Part of a small language model's weights: 183M tokens.
Each number is 500 + 50 x the weight over the matrix's rms, rounded and kept within 0 to 999. Layers, rows and columns count from 0. Numbers have three digits each.

# layer 7 MLP down (transposed), 768x192, rms 0.0559, rows 385-491, columns 128-191
503516536546442559496506495469477532437466548497379441522509507446471450447482465411454480505525456439495550535555451434439455504470522518499489532505503537532418540419432425412487515485588549
459544531447494507499575468464572457510496634506544563522440555550421461482502534592541561502480478551522469516477477517494547491543388478479467518510522460510485511519442469551519539502548549
432544525567546407423502545529503506481541495446500530515521545563437602458458529445544474455488539433443531544419482508387455507498464478476454568476453529396505532526504501508570559588435579
540567478639468447444526516556460473539528455452427470362452528463492466451473549493421451462498561483507496490485432509610495498503463474437467558467504529472484497464570556482474606525553507
404531468448500506606497495496442438530561549458531445509498428505520403458556468442496552568488542513481417460474444470510447462563569496410558512525512422490509444521556501440506455442556498
435518397517550458558533546554472498418463463436426514512586495473462431472434493593439436516506559437563460465513448463485461460469492426495563523462507496563449488445464472526511560510544461
461469472619434443415498442450611512576524513586600569441569460489576450582496513471536519541597562426546473476613442410492509489522502566442468542496624577515515560502483474459537468525512494
580543510500455556538536561503550476515464491565483494450541533490497431585500479526589473482492460491493559550501413443495491442587441509485537454475468512573525407428484426536456476414502616
511435581439492536548474517567468558541537501547516551549489507401482545520449466398508398547546547492506450472563449474455427448408460550506567519495422523443509456554491521521493560494589531
543456505424456438506487493461567476516488462502527459568452542558590506564564448493542523481440441546502471438530511528490465444426556537490488523505521478485488571487457508520471453454482538
413398500519488519437541564513539490495545505460534566448451531500414506564397461492618567473411495489557552488558472425465632468500474535486505492490485484573483490421563523562408570558587483
416544446428580523449491453547483514496484471553473504456609474560585455464408434501451585603578406346512580502592432649603452540481530584548565448571497458541492587523604475422509513579545533
576446422506583465548571415585476481532619522556557541451521468643524530519510529521478512461509621543536499486452441582545536575443470448470451493456577494560517513474540421423481533435403488
566490545484423486446547567501492505443531434485560548555436508594572512546441401493477535536579485504520504590525476448572499547467482409541566485580543505500478472528516576523505477442576517
590426421581523480531483505492595482442474455448365628447481533559536500470531499504530518451450411523491494503512432499488545424505504483547489485433419495530631458567493637446525550503481500
485467526358424501646522435580645547478550538464432514555421535528516528563498428502580445506491473499507559467506516455470579476585508503452530489483524594498525481467443517566493493540590508
521440410501485519569462464490441421474539564494576562557547581464571515508561476461580471500363501528511545503441502522603527575514536463502513552461489485491414485449473483488552510339519421
467567497525503602516430501542455499517494576481445591586602518541451472499539543491519497429533557488505455496423455473419465470542418484437408575573525427525446477493490569497601502484385457
575508542465519478509517523529427477435528501490557424503533472496488364484510447454428518618488457503478522565570459489519452518494476523463509527552471521473423490496485507520501497452525511
473444484457466483444410594343654533529469414526521455553503549558547476529499534578496526489432556444535473445424454475504512504478525509520490535462475560461500515528393560492458448534521506
480456526455517587504401605545508459466557457603505540512490543382555567510468551493478487527495567521538438486413466437481521543517541583550472545393465465543382461492513479448524534592499542
498569481448441522467489473527569544535418423513472522478666571476506502533501539452533568517500518632479537525593477547463477484478510491590495510561492490510472500499564518540481557522446544
515470513460461479492460520521446492579494490529486467564523412516527539427517510487484486516443503433572500469499480500454430564533457472556509575476548474488454550541527508506471453547503591
402514532509453497484464532607471528526483421415511502565569531478516475559426497609516537525491568531487551537484601525492548425568474455630469510474460398467532453490477551497482487536462522
464530500511570451487622492521532481506524502473456505456455518457527537600546401543474523526546425568424482473594423476469448468469488475448505485480513477479575558482472420523506530538499592
508517529555570557520460510481451539503548451485445556453542490545456448501483521503530447437524447424488533484469525513480519472450543584469499488567530495492397539448509495477416493513554516
440504473540571528606543538547589586473434517522495554498537445456472540529544507427552514502504558424538585407479464469453551561505514490484563456543417586472483539532480500474389503550511600
530479469486563526474488530455477488510402533504413573542466539347485529554567478479481553456596456482469465542586529512463442630543471466524507422591417527503405462562496454506510457502557559
526533487472463553593537464622455516533541514463484488543398464418463488431440577465515430533506524529563448361473494483530529646508566546429525521459500461574554501500549374411476449517463528
531547466502521454456535478531473476474540598558476547477593550516496466527508519569545437612450498458515589530475454492452538412589521425479524439441585556444538463451573453542507549503485474
410508454459534476540568521541437518427450487500571428613496472508561554503423460518448506414485553485404486509550527500430558423494522587597568472421458500535410510447455583514543459563478509
504537483500458479492526424498446507537481422477517473553547564498452581575565597595508471556515555549466472468455519531543524507460478501453421571601426501651495412511504468589500537475534481
520409454526546470480507451498470424492586600460490561538554463382434449553449503529543544492527511562512452579524457504477528504528424410457470394510541437489439472463460569403484441526462378
483459540534562459517391439435539538454427464528457519430578472492438516439592500547480475505537553465461617510500433441443510492432416497453506502541437491488508500554518431516505386454613579
461550559462518491518452532503514501513485557528552408487484492511532487472474492497627424488562568416527485536539521493500571424452462530448473592502484421562462473454511516471485604538467500
527482652453447446541429468473472500485475566633475563514546460537551514508534494445477465524545449471360506560572515636546487452535482424541428457540446538478425391553418477474463462471528460
463649475563581540529515496480533453403464530552400503579441388462521447473387538399540462519479451536439576505445499457485448558616446462480430481456533429438410358515596541436540524457575540
490422473426540543433556456427486498570509514528504539503504517415518492478552415555480541538509578445562531508500409521503500503449531477382493486445426553523489519464542481471520512525583429
501523462525539506527500514528569496602461554539478536510500483503441500367510594429532541518495560510551522520519453517506547547455507487509474553484540512548529432486400518511444486493509521
509558424536485545376527452538512474524498552496424545487504514510499484494503557544403464531556499403468452519533445554496493413459570513401483502535500471506432533497522595504477539576489435
527451452554570473534476481491544502455438499544413500485607565487523518433458464486554536485506413504440464589538510558460564432579491542529410527525436514486544463465486481506484506537528592
542556411561577547451499529477564524490552530480519570444596421470463492554526526500408422497423492482529566485502531479547467501585510491451463458504483540501369585420430440515544449504507469
505424463502467504418516580576567540513528561450513494523543468475435483443484594515533502442510513448452498560522504531492425548532461549495433530468535617447504483433430479490473448521538509
506416531462584475599470612476467450479359453465514440554587474470534463488506610413498489521541565499535546523545512438586437547541471594454433579507440515439389496571523556397466455500578547
476442501604464492443496555473492489501489489565485495646536466447480446616538469560535487409502544457467533500511428524455519458563533526584463473562398501596496557519461529443504544458423459
526503479531539502480433494596547480457507517565515434478459452487435513435478526512480541474516574499514455461421543516598555549515523495547495523436518472427519468494478423502411502493529428
549552507534481538492439549451592571520394521499499531399541522547418445436492499565392542529522451527543521618514580539528471487533540477538459527529548459488464466559521501519409588465508466
570535508490545478498509399529580586486471544566490550574371476485495430386518463531549452484521490480461541452562544492519503508553491438532446483533442407510588516476505610518508529474510488
540462502446511592492450468505577341511493447554551458507481442555647437545461471524572509452484437499547541443505454563425437537522479498434491462473480587490557463544516471519511438518451624
530488582534461581535487448509475476491455426651531616611495408500492465536514454543487602477479489485441524450572525487491532516505515563509479545484546539453472401510475479451516345443451536
429491493415437415498570498464460434421461543536432515518505512554614500460490455581547509489523499507467529485479507459462488500486456431523484433488464497506489413458587558489442526503469529
558516567495529521494602435575537524560467433552555620525427513596614393492558546550554549512530474407441475457537455492514607472580451421493548387580471506516541494390507516519475492460554541
481513558449507521522422399515465496495482452528539606491586592495358550511477518436558499610505474480500533496481524472461506573594520521512591513481416487404461518517602504449594525439566387
474462507444524478548531497558480530513517523527457502491539547527528442517481408487576508570471543506417469550533443593513551405560454518452577548497493543492620492567482492446508468448518501
515528534475503466430426414469412453445444544567569515537433473550470404460418464519444439463489542592495465447576501568530427590540489570506473495487474463484451504443437506501511533452506487
483481489466501516421434494480484433440463465543434498573546436527523518441482485493453513480565433491585481548563465519506465482448426452540508476564469419469559547446547619463448560539493496
451532455580438521470472509477448562458461473456515452453564572468569509496604467556554525527433422474404492559526459520459498461469581454464493455451548484440551464484551602542469496497494350
481419604460533450428502468444453502504410484386585646540573472466584508470488565471453610512516451445483582443579521541618541480583482493526562488498535505512503504485611514506486502477542496
516417441442522512490472531488507571533444538478536587388481446445542456628527415493527498472531528440535490521500462561533439551505515580577432559571553509478457502481422452519510473503533546
462526482418437515603629575377487529516534492524500531519563474494446455393547484510487535467597512414444455481499500487544584508510450492497467501563531494504514509571485493533496525429586473
526482557505542527496456547533529449562458515533447526490605490376479451546514514488429486516450510529497493529545516529454495501513472595535430508494502500471383432528459532447473465546511526
523582473506501479477532462433488458502575486481517588496471435461572481570446568432525536518519428616536563512541435551516512501434487514483443489509485440501382452567447458521575575427570551
469486458478542531460545434461418469461412536546608474409530507423524546401526498421504414535534450518452496545445418537493463495506505498548575440473479451473510436560538478505528467469479405
486542549566482433557536524443588463543519551297448425461548464560450494525490481440488502467518414458418452509525434492515558452468485439494532473525567529571443476507532463442412462589486472
567512487452513562432489515504459464513490482562527492577483464476521438471503494540406465534580506446515434558506571508510493538564541461580494498555445501352571476425429542470506477441556497
551459450479468433467552492486474465466562476392479455549363459507508597498408558458509505430514522527555434408446555526428501641565520502467482482559505513556606517465588469481463431515454509
529576529457528503415464491515554480462552475540515491445480369505471509440474434429589464524449539447498527487428460522519514677534431470551597472545452477507417481512447539489403442437554477
415486411397418545535558532513587537552508601494477597430428445487504464537508464546439511549478543482521466451470550545559485532572503421449459384391550530544455458486461569420495448476495520
475506457546393536467546465483428507448463541578501495576488529459448543484511437410462560549503576480438513484507478567502503451469499467491526491550467588477470405461514468529517392426488480
554516503410473444508522534469499461521447556495494513476570414519429513553507450513506559518500523536497475459446494447529444554513510489466512542420448409469465517516462526523519468555477426
426597547511573461493504547596541452472431514542473475498561457449514519527534433494516541495527584414452466514485461569532467497523435542413475498542428588426433509468521491480424474526509482
582528516434503520457565437504511454499558573475507439454538555530572486466421504483435536502491429547547451544514564518474512551581463462484534451456506545550464462431457427500414574497587472
523466437529444539578430465489495589484540438484401594551503558430436440544496485502426498464483517503555491509648455488581456521413481543506538533545415518474461438480428535417549527553439508
511423460539486565497512525411438467558439540526458447500488481422536452600509497489535399523588477481442451436651455527619389459416507502544551517468517500546580440455496491560435478504515504
423545567489513558599614577490437535518590524495548433504528480520538584475562545468453581563536403465481473504540500480430550577416571431547545417569479514622436475488547543525493507499434402
487526544480462549542470479563465532479506483478543504494495531559502526554529531468499448495544551478496459431483559470433506448607505506444471509494440507522554471416597481360450438484556433
582520514524537471571582491491535538515440456507479488394569567519501619558529520569521523523441414511519491606462526517469435497547513492487447464455484475454512528515481493561435490482465512
549557549509424465511598447570507435541476546480470416461452563535449457499506481483509388512539476449565465557498514464536429560442530530439526472545605500320530521439498497488472522523601526
503466556499541505531585611471585532446522538535447435544509544525553535533537480576456455466606572416452511497511430505487558440571497501499447475462495577520501478461509524560557482553512458
536510465512512421520533549580514532406540491500445508518449536502449494472455559478578504547403445464493471478447499370534599605433513371460538518455587471466483597534377467510501535510501522
509474524455431457483490544390549471444494504512437532538449425480515456473444402488513471625545564526512551465535498549470490502447492518410603492509564514441393507515461510546472561497521498
474423528490457478511529495567491574524575452519521415461521492599458464427468490530461534538460630482511505422478541495587468430394550481597578510474503537507518568457393484566475602540586454
546449482509577511533428443441568480458470472552470527457492489450445494449497571505490478459526556453460488543483442611474557405457526466498455513515335552524591506456539511544458534457554566
495534535518451556581549518421621503471463503489496478518462527561490529535577483502482571483431453493502572572538537520517574507500528465508501528479530542537533452522486449488508516523506418
527441563574494576485539468455411491543526507496550529435509570564488429514430528542539528479506402345554541448525466529482369596567485499528519439512527500540435544501557494510506539500394566
442578514408598483556600538504512523516492549453467459499485513475489369551565505521552487546530477463461419443558509496515468471459463516478490440538506431522357515540523500489542591425510477
464511488515463512462503478516550514564492568492451447419501539639520445596482464555457495464517577502415439436509551521591535524463478395448461492500501471550474523474484488447498475448420511
482516512456457506449554375501582563515485537490453525494530478524485518534495478496590560502531528515545502400508556568534569540556478527375503583507436526505477438485460533511486427480524519
520489446522522455400552458545466514545429503516473555431422439458572443421523511572583501515500524433502499458504510496542494532525519566513500545583616487569619565472500527438526510416532528
483475484463457479582486500487480470475548552435530483440466446536474475512521608500487548482496477537457447483539453499437442491495466470519428537486433572522438511444416555368497609576520438
453421545550479434492465502447514564497489578541511618499493448549462434530368423427446480440532540442474548510553515506587598454591541501461387495467451560431536395492534477543461492557500564
494490554561441461527515553540508518549478494479557508489472438535510414540473513514611437537505564538476424495450532505522504467462523598526486465561552460380542442406490538526514427424577519
458580578505516478551525457578559492461503559617540577419445423538459434536416461557505553582451456459438485629511563468465494502453457450466468464448490451517469486448503631494450539630462453
436400442496475556496546508529444358547557496461520462441447403460526506481515459573541474483513517451547596475548518484501499523426432429494432562554414486481459459515491474453506450431589507
505476439402528558507548555526460512610519445484490508550523495501526580562454563462405465449464418443467434505574530465551494449469546482518453411487543487429522521463481456470580463579552459
558526499515537533553498563471581508436493554381504517504438551570420415513535536583462384408452485475449442483495583454526518515458553485580454491509570512450515538520442471573583396548492459
546537471442389495570603361452497488465511485526509515479508570520515446552452377543445469524618454505566580526461481506465414456478455514469534442459522430544471512515475518406516496463500546
435469453521454447586489498525459477535624516591555410459430442524562524531431537503531534468450583529501495530493503470613434555467548528605444504577426489495536480510563475445496498439517418
537538560476408496546479509420524419476509524519535438453415518571437672467566548650491426594478443438467486414521496501488531489455441534503587533507512480532452563441503522524466519493410486
481522509477412415500447505540482457466442563537554616444508473434438506495478503556516453455589487419503524480508471554581505464466518315599465565532469519476477504416419577450520549513470507
521534550497459493492551524489556501476492590448569465480419471500563466491519426484537471411573536459510419459556439377496381493540621492514514477470510517509563482452522470422466466511564472
527523506501616525531567515536465454458506519521531516503425447582426603484530583423613438470544557486585441424417568430466483521465518577423514561454380572464439469569472421551582473468556498
495537501469464555558452483496570504440516574591516557502503423442488526414510561477519457500442551530522451493562541638593481547609492509511449448488471517548483502413513493568540489468493530
526490532444546566471569521433387547454475456506506514500491503528528496475544452450483563542501467509637484407508498459540504524464449498541430553534518473502484503499520469488483513465448509
547456459521539510446489434392560481528516560501517480452435501484542490567462490571427512486487501588515471602482446591414486477518503448517543518560499549510574557559484421453563494554501595
507584564501488520413480512529579502523473478501490512489504499566511515473513478430548470539530478530525487493546470527490528521472505512405503516577578473518366528518478437464602616456483526
480462475487418522592575464434498559457481576543522577456455418520516470441533445470449452443495527348525521496547408369515466465592549552453535528503469447490496515455486549473446461534452509
# layer 7 MLP up, 768x192, rms 0.0556, rows 386-492, columns 128-191
519466517558514421507475450535445499474478463522598490468449509489576446461475444594446511476559399548514451506514482573485529480527538457518608477482500522454574488481447428486458490471530569
588460501479484526465446530522488564580541589490463526516446460492428463480480449502447521552370445589481496537448422626409557416474459495451481398545511460549525530433474430508477474519518592
476632474411523421443497439495472534512517435449474550510537530472471488565447539527485436410453536535527484529509554578448448540539396456468531497455482432540516466495498539453455580422557421
411537452553447555535398529518425442464548521427532505561405462463525506516453523487536558560428495493552469503523447581436464496590533422509506459582436449484476444575430451533578495557514477
480450375503514502448533428548518494484538481519593592539468532526480477570473467436553502553519500447474491522588519457663544459467559553496542468536540426501609475561505548444556550433465498
530470559534654523441442461578511465435525447537529566561504367485524422492466454508482470574537551550472537503501406466498564542576530514533596498510483426449520516498538425485530448574501492
573438486590502568536480527508568464560495490552449531546540443518461506470477562577527452438447519428464565530424600433453427477516464504490477411576473524528525477562490455415470475501466508
513598490599425472576506537472475411467563505471535402550475468532425460516480485572538508555414413488525518509462510616531560463544479452577504404554540534508409477589415490535456438580483520
559459418529505487527539522467574528522505489544601407452470497544541469499512424488484519455504562533557419581479565507465485468414549572481568559505534543487487552498477535469485502581451501
447444423423501508530567432508504473518406450522475485538535510427407465515380471432479538587479407405518505550532464379459520539475569553430495456608608510522464576563477551492477537616520474
426484457478454563538459520507427524498467497514455530464602542524513518570434489488514649479462503550541409425543509540556490470484533517498594519472585492600459495376444575462574547507573452
491483534571492500565516427535483498476513547507539496471491468436466533476559501549513558437475461426560533488526558519519548457501488491541452417612540472521575501549464530525534539484451462
510493547478517532492488561501507470474543509533534495488431491517500509514503523465554529585409501463541496485516560544447481545489535436519507544494522501506482470486553479550526468579463457
583513471491468475479528472540576478531458566484528513532416445379467484520620495581530505463447484472476370519449604465475468413535528533453485506456454565455558417466490440513543549536497493
429444491470504492587494488548562508450536513496407529476476556460466542536530512475464527517495515466547543427455471473511454551531505526573483468459478536554530448497487506547508542499491499
519565534550563514479477521501460480458402494518531427566489553411521497453655477426433502578529562549461549494538515442555398538510595552544481524458474568439440489495493505426515442521388459
521570564511484603553418536483530479387524459479431508501551505567569516584511524527456452465523528464436469521489474530499406459583515563514502548538504519465473518558469524451536442495516517
540475476440504498471509554513424486583495534412420581481501586397546634509458443497529557421440533575474539447548529571456409489471471540566473457469468462549475521471546521491480457585458465
556497546478463408529498565421496426532579520484532558607508504531491532499482449446492528508478514428473506512482482515526445486551422504542504483542537410571550527461474468452481467577460499
583564497516527560498444487444564581503604474422517507583402539487565441610460603533530542527431459461531381426641551404468447438400462449508498400546537533429624570530527385464444402462436509
527412444482476537409508538540551520478397522511446513531545612435431609516504521473436512572490505513546517472516577517565487481523534510494503445617490609505575431522515438536467500533500488
510477531507444498541417562573433464497507483462447590502562564477442541504475575441536498504475492493476576552539527534511514510461408420467477498469527571492489542576552479469472512471583495
543533536486451453457506480495544574525554484436478456504500499500578440591473507539539551503525547525504556491504441450465592450485489537535514436507456345513564510469537447412517485465527510
565554425436481433450413482568515462502533606529483456448515519425454519562546410545504560471461409536470513397484543422510456564563426461563517478499471519526477465526431451471469532531457456
493538485556482451472516459510427381490492551482508415511526455469452552521445465493460532470459429467508441469426544539519576447470524509510571570515442506547383574601472486488450516598565503
481501512403541479486480546454427534430523447448449477532594448533393384438470532478487417503502422516505538594521500464421516554521478521572542517430503533425548503488551436446504520613536555
454507528504490499461520550516503505468486576473598533511467525476474473467486491529522471624442504541550474441548437512495498585529432404552540516579461451612415458478469445532478480479439539
522417528412614553395529469641479455592584489406495448516375478468426527588436568570487489436498532395515473465565513493542622551521492461494530517563519473543617498437438368431549408513494504
513437522415443503523523575483513501544457488568554516458471480455459556438479552417524550582554520484495427552486469488421476405500537543553424433509506490512392515457437567505521482479546459
484546446565555564450536441541485605529497426570416565553456478400514469539426515428464442461607519553482393528544614508470454497508519515510503506620495540544574641444501568459436465425512455
442551490533488516546500487552444454438477553524500449511512523577532460523580504520431471465481437490506491380473496513505506492529540623396540492485495421558473463545520485545499508475484447
499461561543584568547466516573571482448447438494339502534494512568450493530520535455544565542481553546482525521507524603546473545474501476490498558438475463466520491477496472510483434503401452
520510488512529431557485412481443494537485340529490416525572421583481593536393450441435507547422476385465525454460473527481481392593479472556567531415496470544557575517394527459463442599402460
506566475474564452577492505500509428583500579516547448523541459597450519469512489519511404524485452455591491500493561544493517497507543420486469502454473397511436380425556528480492540536559517
496469608514504539465516487523528461575469408567456497532434509470490483584547472456470511524554492523463438406553498579531454482529521453501489438462525477459508415547517561434449440472464534
523461558561450595650473419469464564411486505543483432577520485502459595659348526504455454423497538432565565492466464502506534498408551462444537527567569546440490693463504585488549447492394384
575506547454420442485522530448489505495496488467485401462533446513528465520605543508499517505506531499503485468501505577375466537498491443545631513524490431529472528416533574445556500485443455
505465430634475483492494484531405477506534483470498522489450505387508560470520574512534505500498446507540477502446467487491541551464516591491541514504566451503613521549531511473484534527485442
460490480542580508368467500588526465543535610561521523474463475502471488523548550535428565540505452456459485498495430592531621497486560518538563477514442496402594575459547511429504367547531464
582475414467434536499420514468541443529494518407553546510464379542575573473524525543469512481490432516551433517528477544519411540494410428540476576530465492538549580464581427496536508522440451
559478510479559509441494475514415552468461559547520508448501579507404537526450472504449570501537525498505527480556484509471562560564444476473450456524455490497495568533516513505534453478530534
383511502516531477483549544535453547490457485499494422494472560446482550475486431473528508451463502465525528501529457521525533395502428528441456441491525517480510479537514453513529515472491448
465466450503494496358440538632520524452583494595518528522436456466445507524481463501496504469617520433485403481335429571481469524510546560419496414614499466536373495619511515533521536495594412
456414469510464534541435502523533509449461493543527545520587580471387565463568565536563420534554525497544400474449501470482436525606475472524541439487446471476480518462525569540530520442463492
500532520460426492540571499539470446510418537508506527508457460474496570501549467482501490561428528517453490552424533463486617526563506418564539531472574483477515558451527517454593505509475417
503457499547479500514501483475568450507560468574457472553475441484487576508503553445447525489510497514520509499517570568496508515483425535478464457504462486518487546428438490474571361444518553
484496525476506584548390489614471570410463501483486574517537544508483450507508538458478535389566469440526428581576511445450500520539453445503540394484546601607414549445475589493506353500517490
555508431498504468551432467561453553520534539502555504518569505506512486647563498595488407536533582480457518465500387501484550471559439507522538451590487542609422499651582462500484489495529441
557561418558472534485539579551573477519505479495520513583492490564494452548467563495519552451435620571533453486494364527487440470519435499487500497525535426497496532486465424517458473451464507
617443470503526439474470428496433516507554458642463472528439436480606484479523559549545410505497400315499542437574509420506480491600467550537542562531509471555555607490565563509456460521436540
542503482540453411535526522517493542509501455468616532478478373524514426497537568443594555476563538492531458502554473435428530507499510502582494508575527456512470400541569475443468500546481571
578512454477429415558502554462502448546440472508452588464488594516474541516436432520530574454480596653522524394500494512554500436509516592523543427484532508548536521538543547554522543448540527
477432501461504405569476374549457420517492496516493459495454511496475475573523422523498410582500518612574532498488463484501519549497488456586573428512510564556528481597464558525543466402583517
455509476505550536475596471530391540504492493463553573540529510499534492464422470457559427530574466571553522481544546497491520477482513510512487427492475511525484553459499599465499491471477512
443497541470488567533453407459532455507484461579361417446576548543555559490528549449577491502536477395530495392462479489470471555510465457545436519489497567513552568523482443515529431441537407
502466397401501586504543469537457506403518414490558427522464454615473580447640506535478489473592415487549585467483559543444515540454481457482473390474462516525433565487512619429482485606496560
432407488554483535495501470433447556454558402497484491451521561502505487485586450455387552528501496463535547492476596489478463561528488529557480569539595440472514491532507439480473517461492511
437472506324417432521441457498483541499584496547566579401420472522455600579439586413571447540481529633512490534464586542473566560487546445599534526534540475459502512548463536432497477513462420
537574523476559518411640415461473420511497450503509476527472463467425537490389534541537555518480527526617492525544473505451550458576496426572490553495440528472564375511473519549605598480466512
515410508473503525558488466551554533448518546557550396520491582417455380449485611459510442549564457543446491440446534460493505539544494599547459472573467539501476548536512544435565545523510432
505575489453435475503432377498396489562602471454422526544527433473498421506556526427500538518460476443546508455473481509519560481368525494528449526584430483483527441492499461440584507508608553
479424521441471415556484505585597477422526582476533510521380446495388516566522588507457483529562499389481397512520564522434445559586617411488474508467594500401498469564547477434558536594479501
457484531396500474530485466541550505553469438566500571546459499560472525496458542447432452528360532499507524511548555568477434499438555447555522448493410473604606478478486397479493406572490440
604491506556444547529464475510334537480464493435459435452481553447503468542439537497572461462502592529531531486519493499459442507489517514509478511524529566420509452469536568482425512473516509
447435522521599497383476461562491508521574555442505458585462508510446505568427523565522561481522596545474521515521560518474628563537484540428469451557465460528571540535468411408533470463498538
408510518477462500477538499390453424467581512490457423413460511535482493527511475467451545606528504555568478471395539581489591543514518471539466451546458470505481437504508477488467480555441381
501594440551509557514532552507590468482436517532602420537545405486514488453536574488582576497551503514490399474573505521512509484604472517457448550492447498480522422591447548498427409556512459
606514527531392461504482532488470469556550554506497521538495452533393455458536465475477502488387512632506513482417512473456457540516492441506530479508446552446472466459510506445499506496553500
514535604580547506481513543503516483466432573511536619509488492478480555516585531467460482486540495533545463464569401414522545583604487480541396439500451515530564575566577545544543482447544559
484529478477454500527425522508481503431515491574533508522483516495489592422508558507505452490501451399560444510542524476532514529512556439536540493506463490550583599555506463516465583484498559
526524397516540549468477477539499484496539404482430514462425408434431486514448487513495527499518575446508461554464496502409456495379487470485536496402481543611478582480537519518559421542485503
443499498496445459553532532568518491492539511493470586456524557457518496626441500522387523450434528490467511490523508535564405520470539606629471454558456490494492479454441473417489504528498530
481484538550524549474533540586555497372494485585523437561477496517537523451541492514495597513634507630493571446514399568525513448499391543488510466472591463518436421532513524537547507390521459
437572576606545589455484463530426487596500506488441526478485522432505513458546483483555620529493443536500436431468470475535557478520486460506461471588542463573438472380556491481563429493487498
562542589532499489514448496549582504467525467483493448493441565624449574563489534469516482516477509519515445478467480449506463522416492452522489533493518573575544494582572463474586470593541568
545538439487544478469486548488560464445457429382540466437538507527487557468485527443449485570535508457564432499561537522545526575443456556494585548506523464464492506535484487502539505395441570
545570411387471534515536465492485508526584538541477510571527477507465490614522478576460604564584543499579423569504520479492550485490539522491530453453559520491427441479567474558526385541520427
493486508489446591513480486532451557461556493469581480535520579418473505449527521558498526471523507438492501471569553547469607440526422545452372492523567589461486468446414485589436450512533520
492518489552558582423542552525482525570429489559543496557526462471497532560464447460490552471497488549560475443451442382488552557467519385431524508491496440512448552507574495544453515450530500
491489518479505463487528507486439489554628531563511551506486501527420496595434517565473530490511525510539500470519511439491516610495505505460579534543470528490460439514516456486458418485474553
508474469429506519511617572425567533485509597484511500519505440505552494493518484466566567548534463469504481558530534572493471511526466453499517535541561454603568550559476556526476444638492421
531542473511486515505480520509471508468543542524434564506452481466466582513460485488464517496477487473548399444532460539531474464431488482511459484425442501501570438472451532450539531501566473
549532467502482569503495481552555445503409513545533519455446505431484458431555477555555573498523530492514503529522455546468500491491525498459514411452539463490486391522492407449476493483501535
524416529386476557562564477574456497510431444462517480519571484467467544486456472491529473484479502481629486394455491597553453530456572506565503422480404441587504518443579554458585522519525444
481510562477429481543505469538501493589577638596411425488528443457419485458543423506547524492443492471530485456539478496571588514442460441475514532533425476479463476462568585457486506489485501
511640404546507463521562546528506533502401549554523446570508410475483449515433580511519474526508494384489425463396523525450625575419441392513544506515555463554449476482598517576504507446553509
484499468549541500409491455423488557547537424502527399405495497503458435485450568506524432570584404533488487541534513473453470550546498483559469489433590582549512477541570528565470556574548490
434508408490498560546468434518478419583588588487597485491415479444552558486434473570472489484472524452534514481502490444498534597565496501440465538534563525495493391432527570489444521469519443
554509462491488436563533594536489404411496528456563541431500472475476540543516518474558480500487618445541546528478511595468495504479486443493524551489427483527432538475537463469476583551571431
514487563573508529566452592558398463548495445533539542475502463460553570471456409470357482482525616456516470505563488532540520476480579461439472527526545459435528522494554495431532598590474557
529416596494522509485582568592449364459542488538580534563549410479499543496526448477596462508505490494540509473458502471541601630429402600537600412463559482447516491449526511490428452537523470
556475471469538462560500541546557505465498444531558486592578535409522613481487435584544553524493489523470479498560463416481566480543470415491576457481444501502497464425438429485529461580534525
490488506563451478526644561580528467550493544453552470367476494529434563519550554579481484436536506399437479562516525519576514581515498363511529475492470405475484544533470381484481483528431379
593470510502513364473451509510536508545483591480559527524574508464527453434545479455508548500528528593538476468540500534547476509503568424501606531475426552524418527434449512489442540541513524
582489517564536542533488514518526503409516554445602468481378473561524533553494451564461447429500484462476525467586539485511484475426533491478458431516471572412437447460511576480502412464492520
408555487489525510498545458532479510430560414567511433494442565534559506508586460495513494499505505636463506538510562622471482439503503434486513588486422451524566484519485520391504532649477448
519527512423444570501515521517521573526460538537510464561491463458500506476527420484522478375496460508516432541504452567452526439553536502559580530507514538500408521528544611506467457491528429
501482569452454474508490540449415441499504520606565512592531457493468565465493609550547426489533427460577498505484582522541396406539582522549512510486495491498445494472556520461476380463483442
439606421473550522442552527553473567534513628448577503448464407506495435465548548549552529508533466453511512447421513457457492443493561469536546530453449465434540538558592527493475494555573495
411497520580448529519429480571463477488637549551512501545451398521487536510509507590539466414578503504511532505486520457464452494509540516521607462553443575535580530536569443480565471439661469
493500476542550419444581482470492474519527545606570547530630541552467464479416536546520468619492513432532507466623507410490509523526494451447421542483508468482395516637522562491372487481465594
544497401553535458535565465510482456491543526627550474491409507384579516471496474499492453532531445461435466485506532506547602482467507483475507529589392354498532453482482414432555460573446449
546470537511516497434515506501472521495370455446518484524558459541484571499489512549488461482483535507537553533486485540555575540497537457558458425549566522449519540548505518483525541505419477
478478483488481382376434491516477487536527457461505506527479550469497523593583463487530512506471473489593527538512502485464536435474477421568595455447595444544527520575497495427468468566487467
458534453555563440537503464514498366438447468564586521588488477572463497476512431500511565460505477529552524458510500559546455545508534495399450529524559481516485466460504438455510590603490485
532539489558482505526558450475441452484541462530521542503531435514506546506391492594501481595526459562571477444488588505462465469530539394529554509491464461501550543520527498413465453534514429
514570551553509510515520459512543544396493452456562469546459493609506593480572499392501577496437515485484486439556474480555530542484503443444504500597481544459502590421576476517522499520412454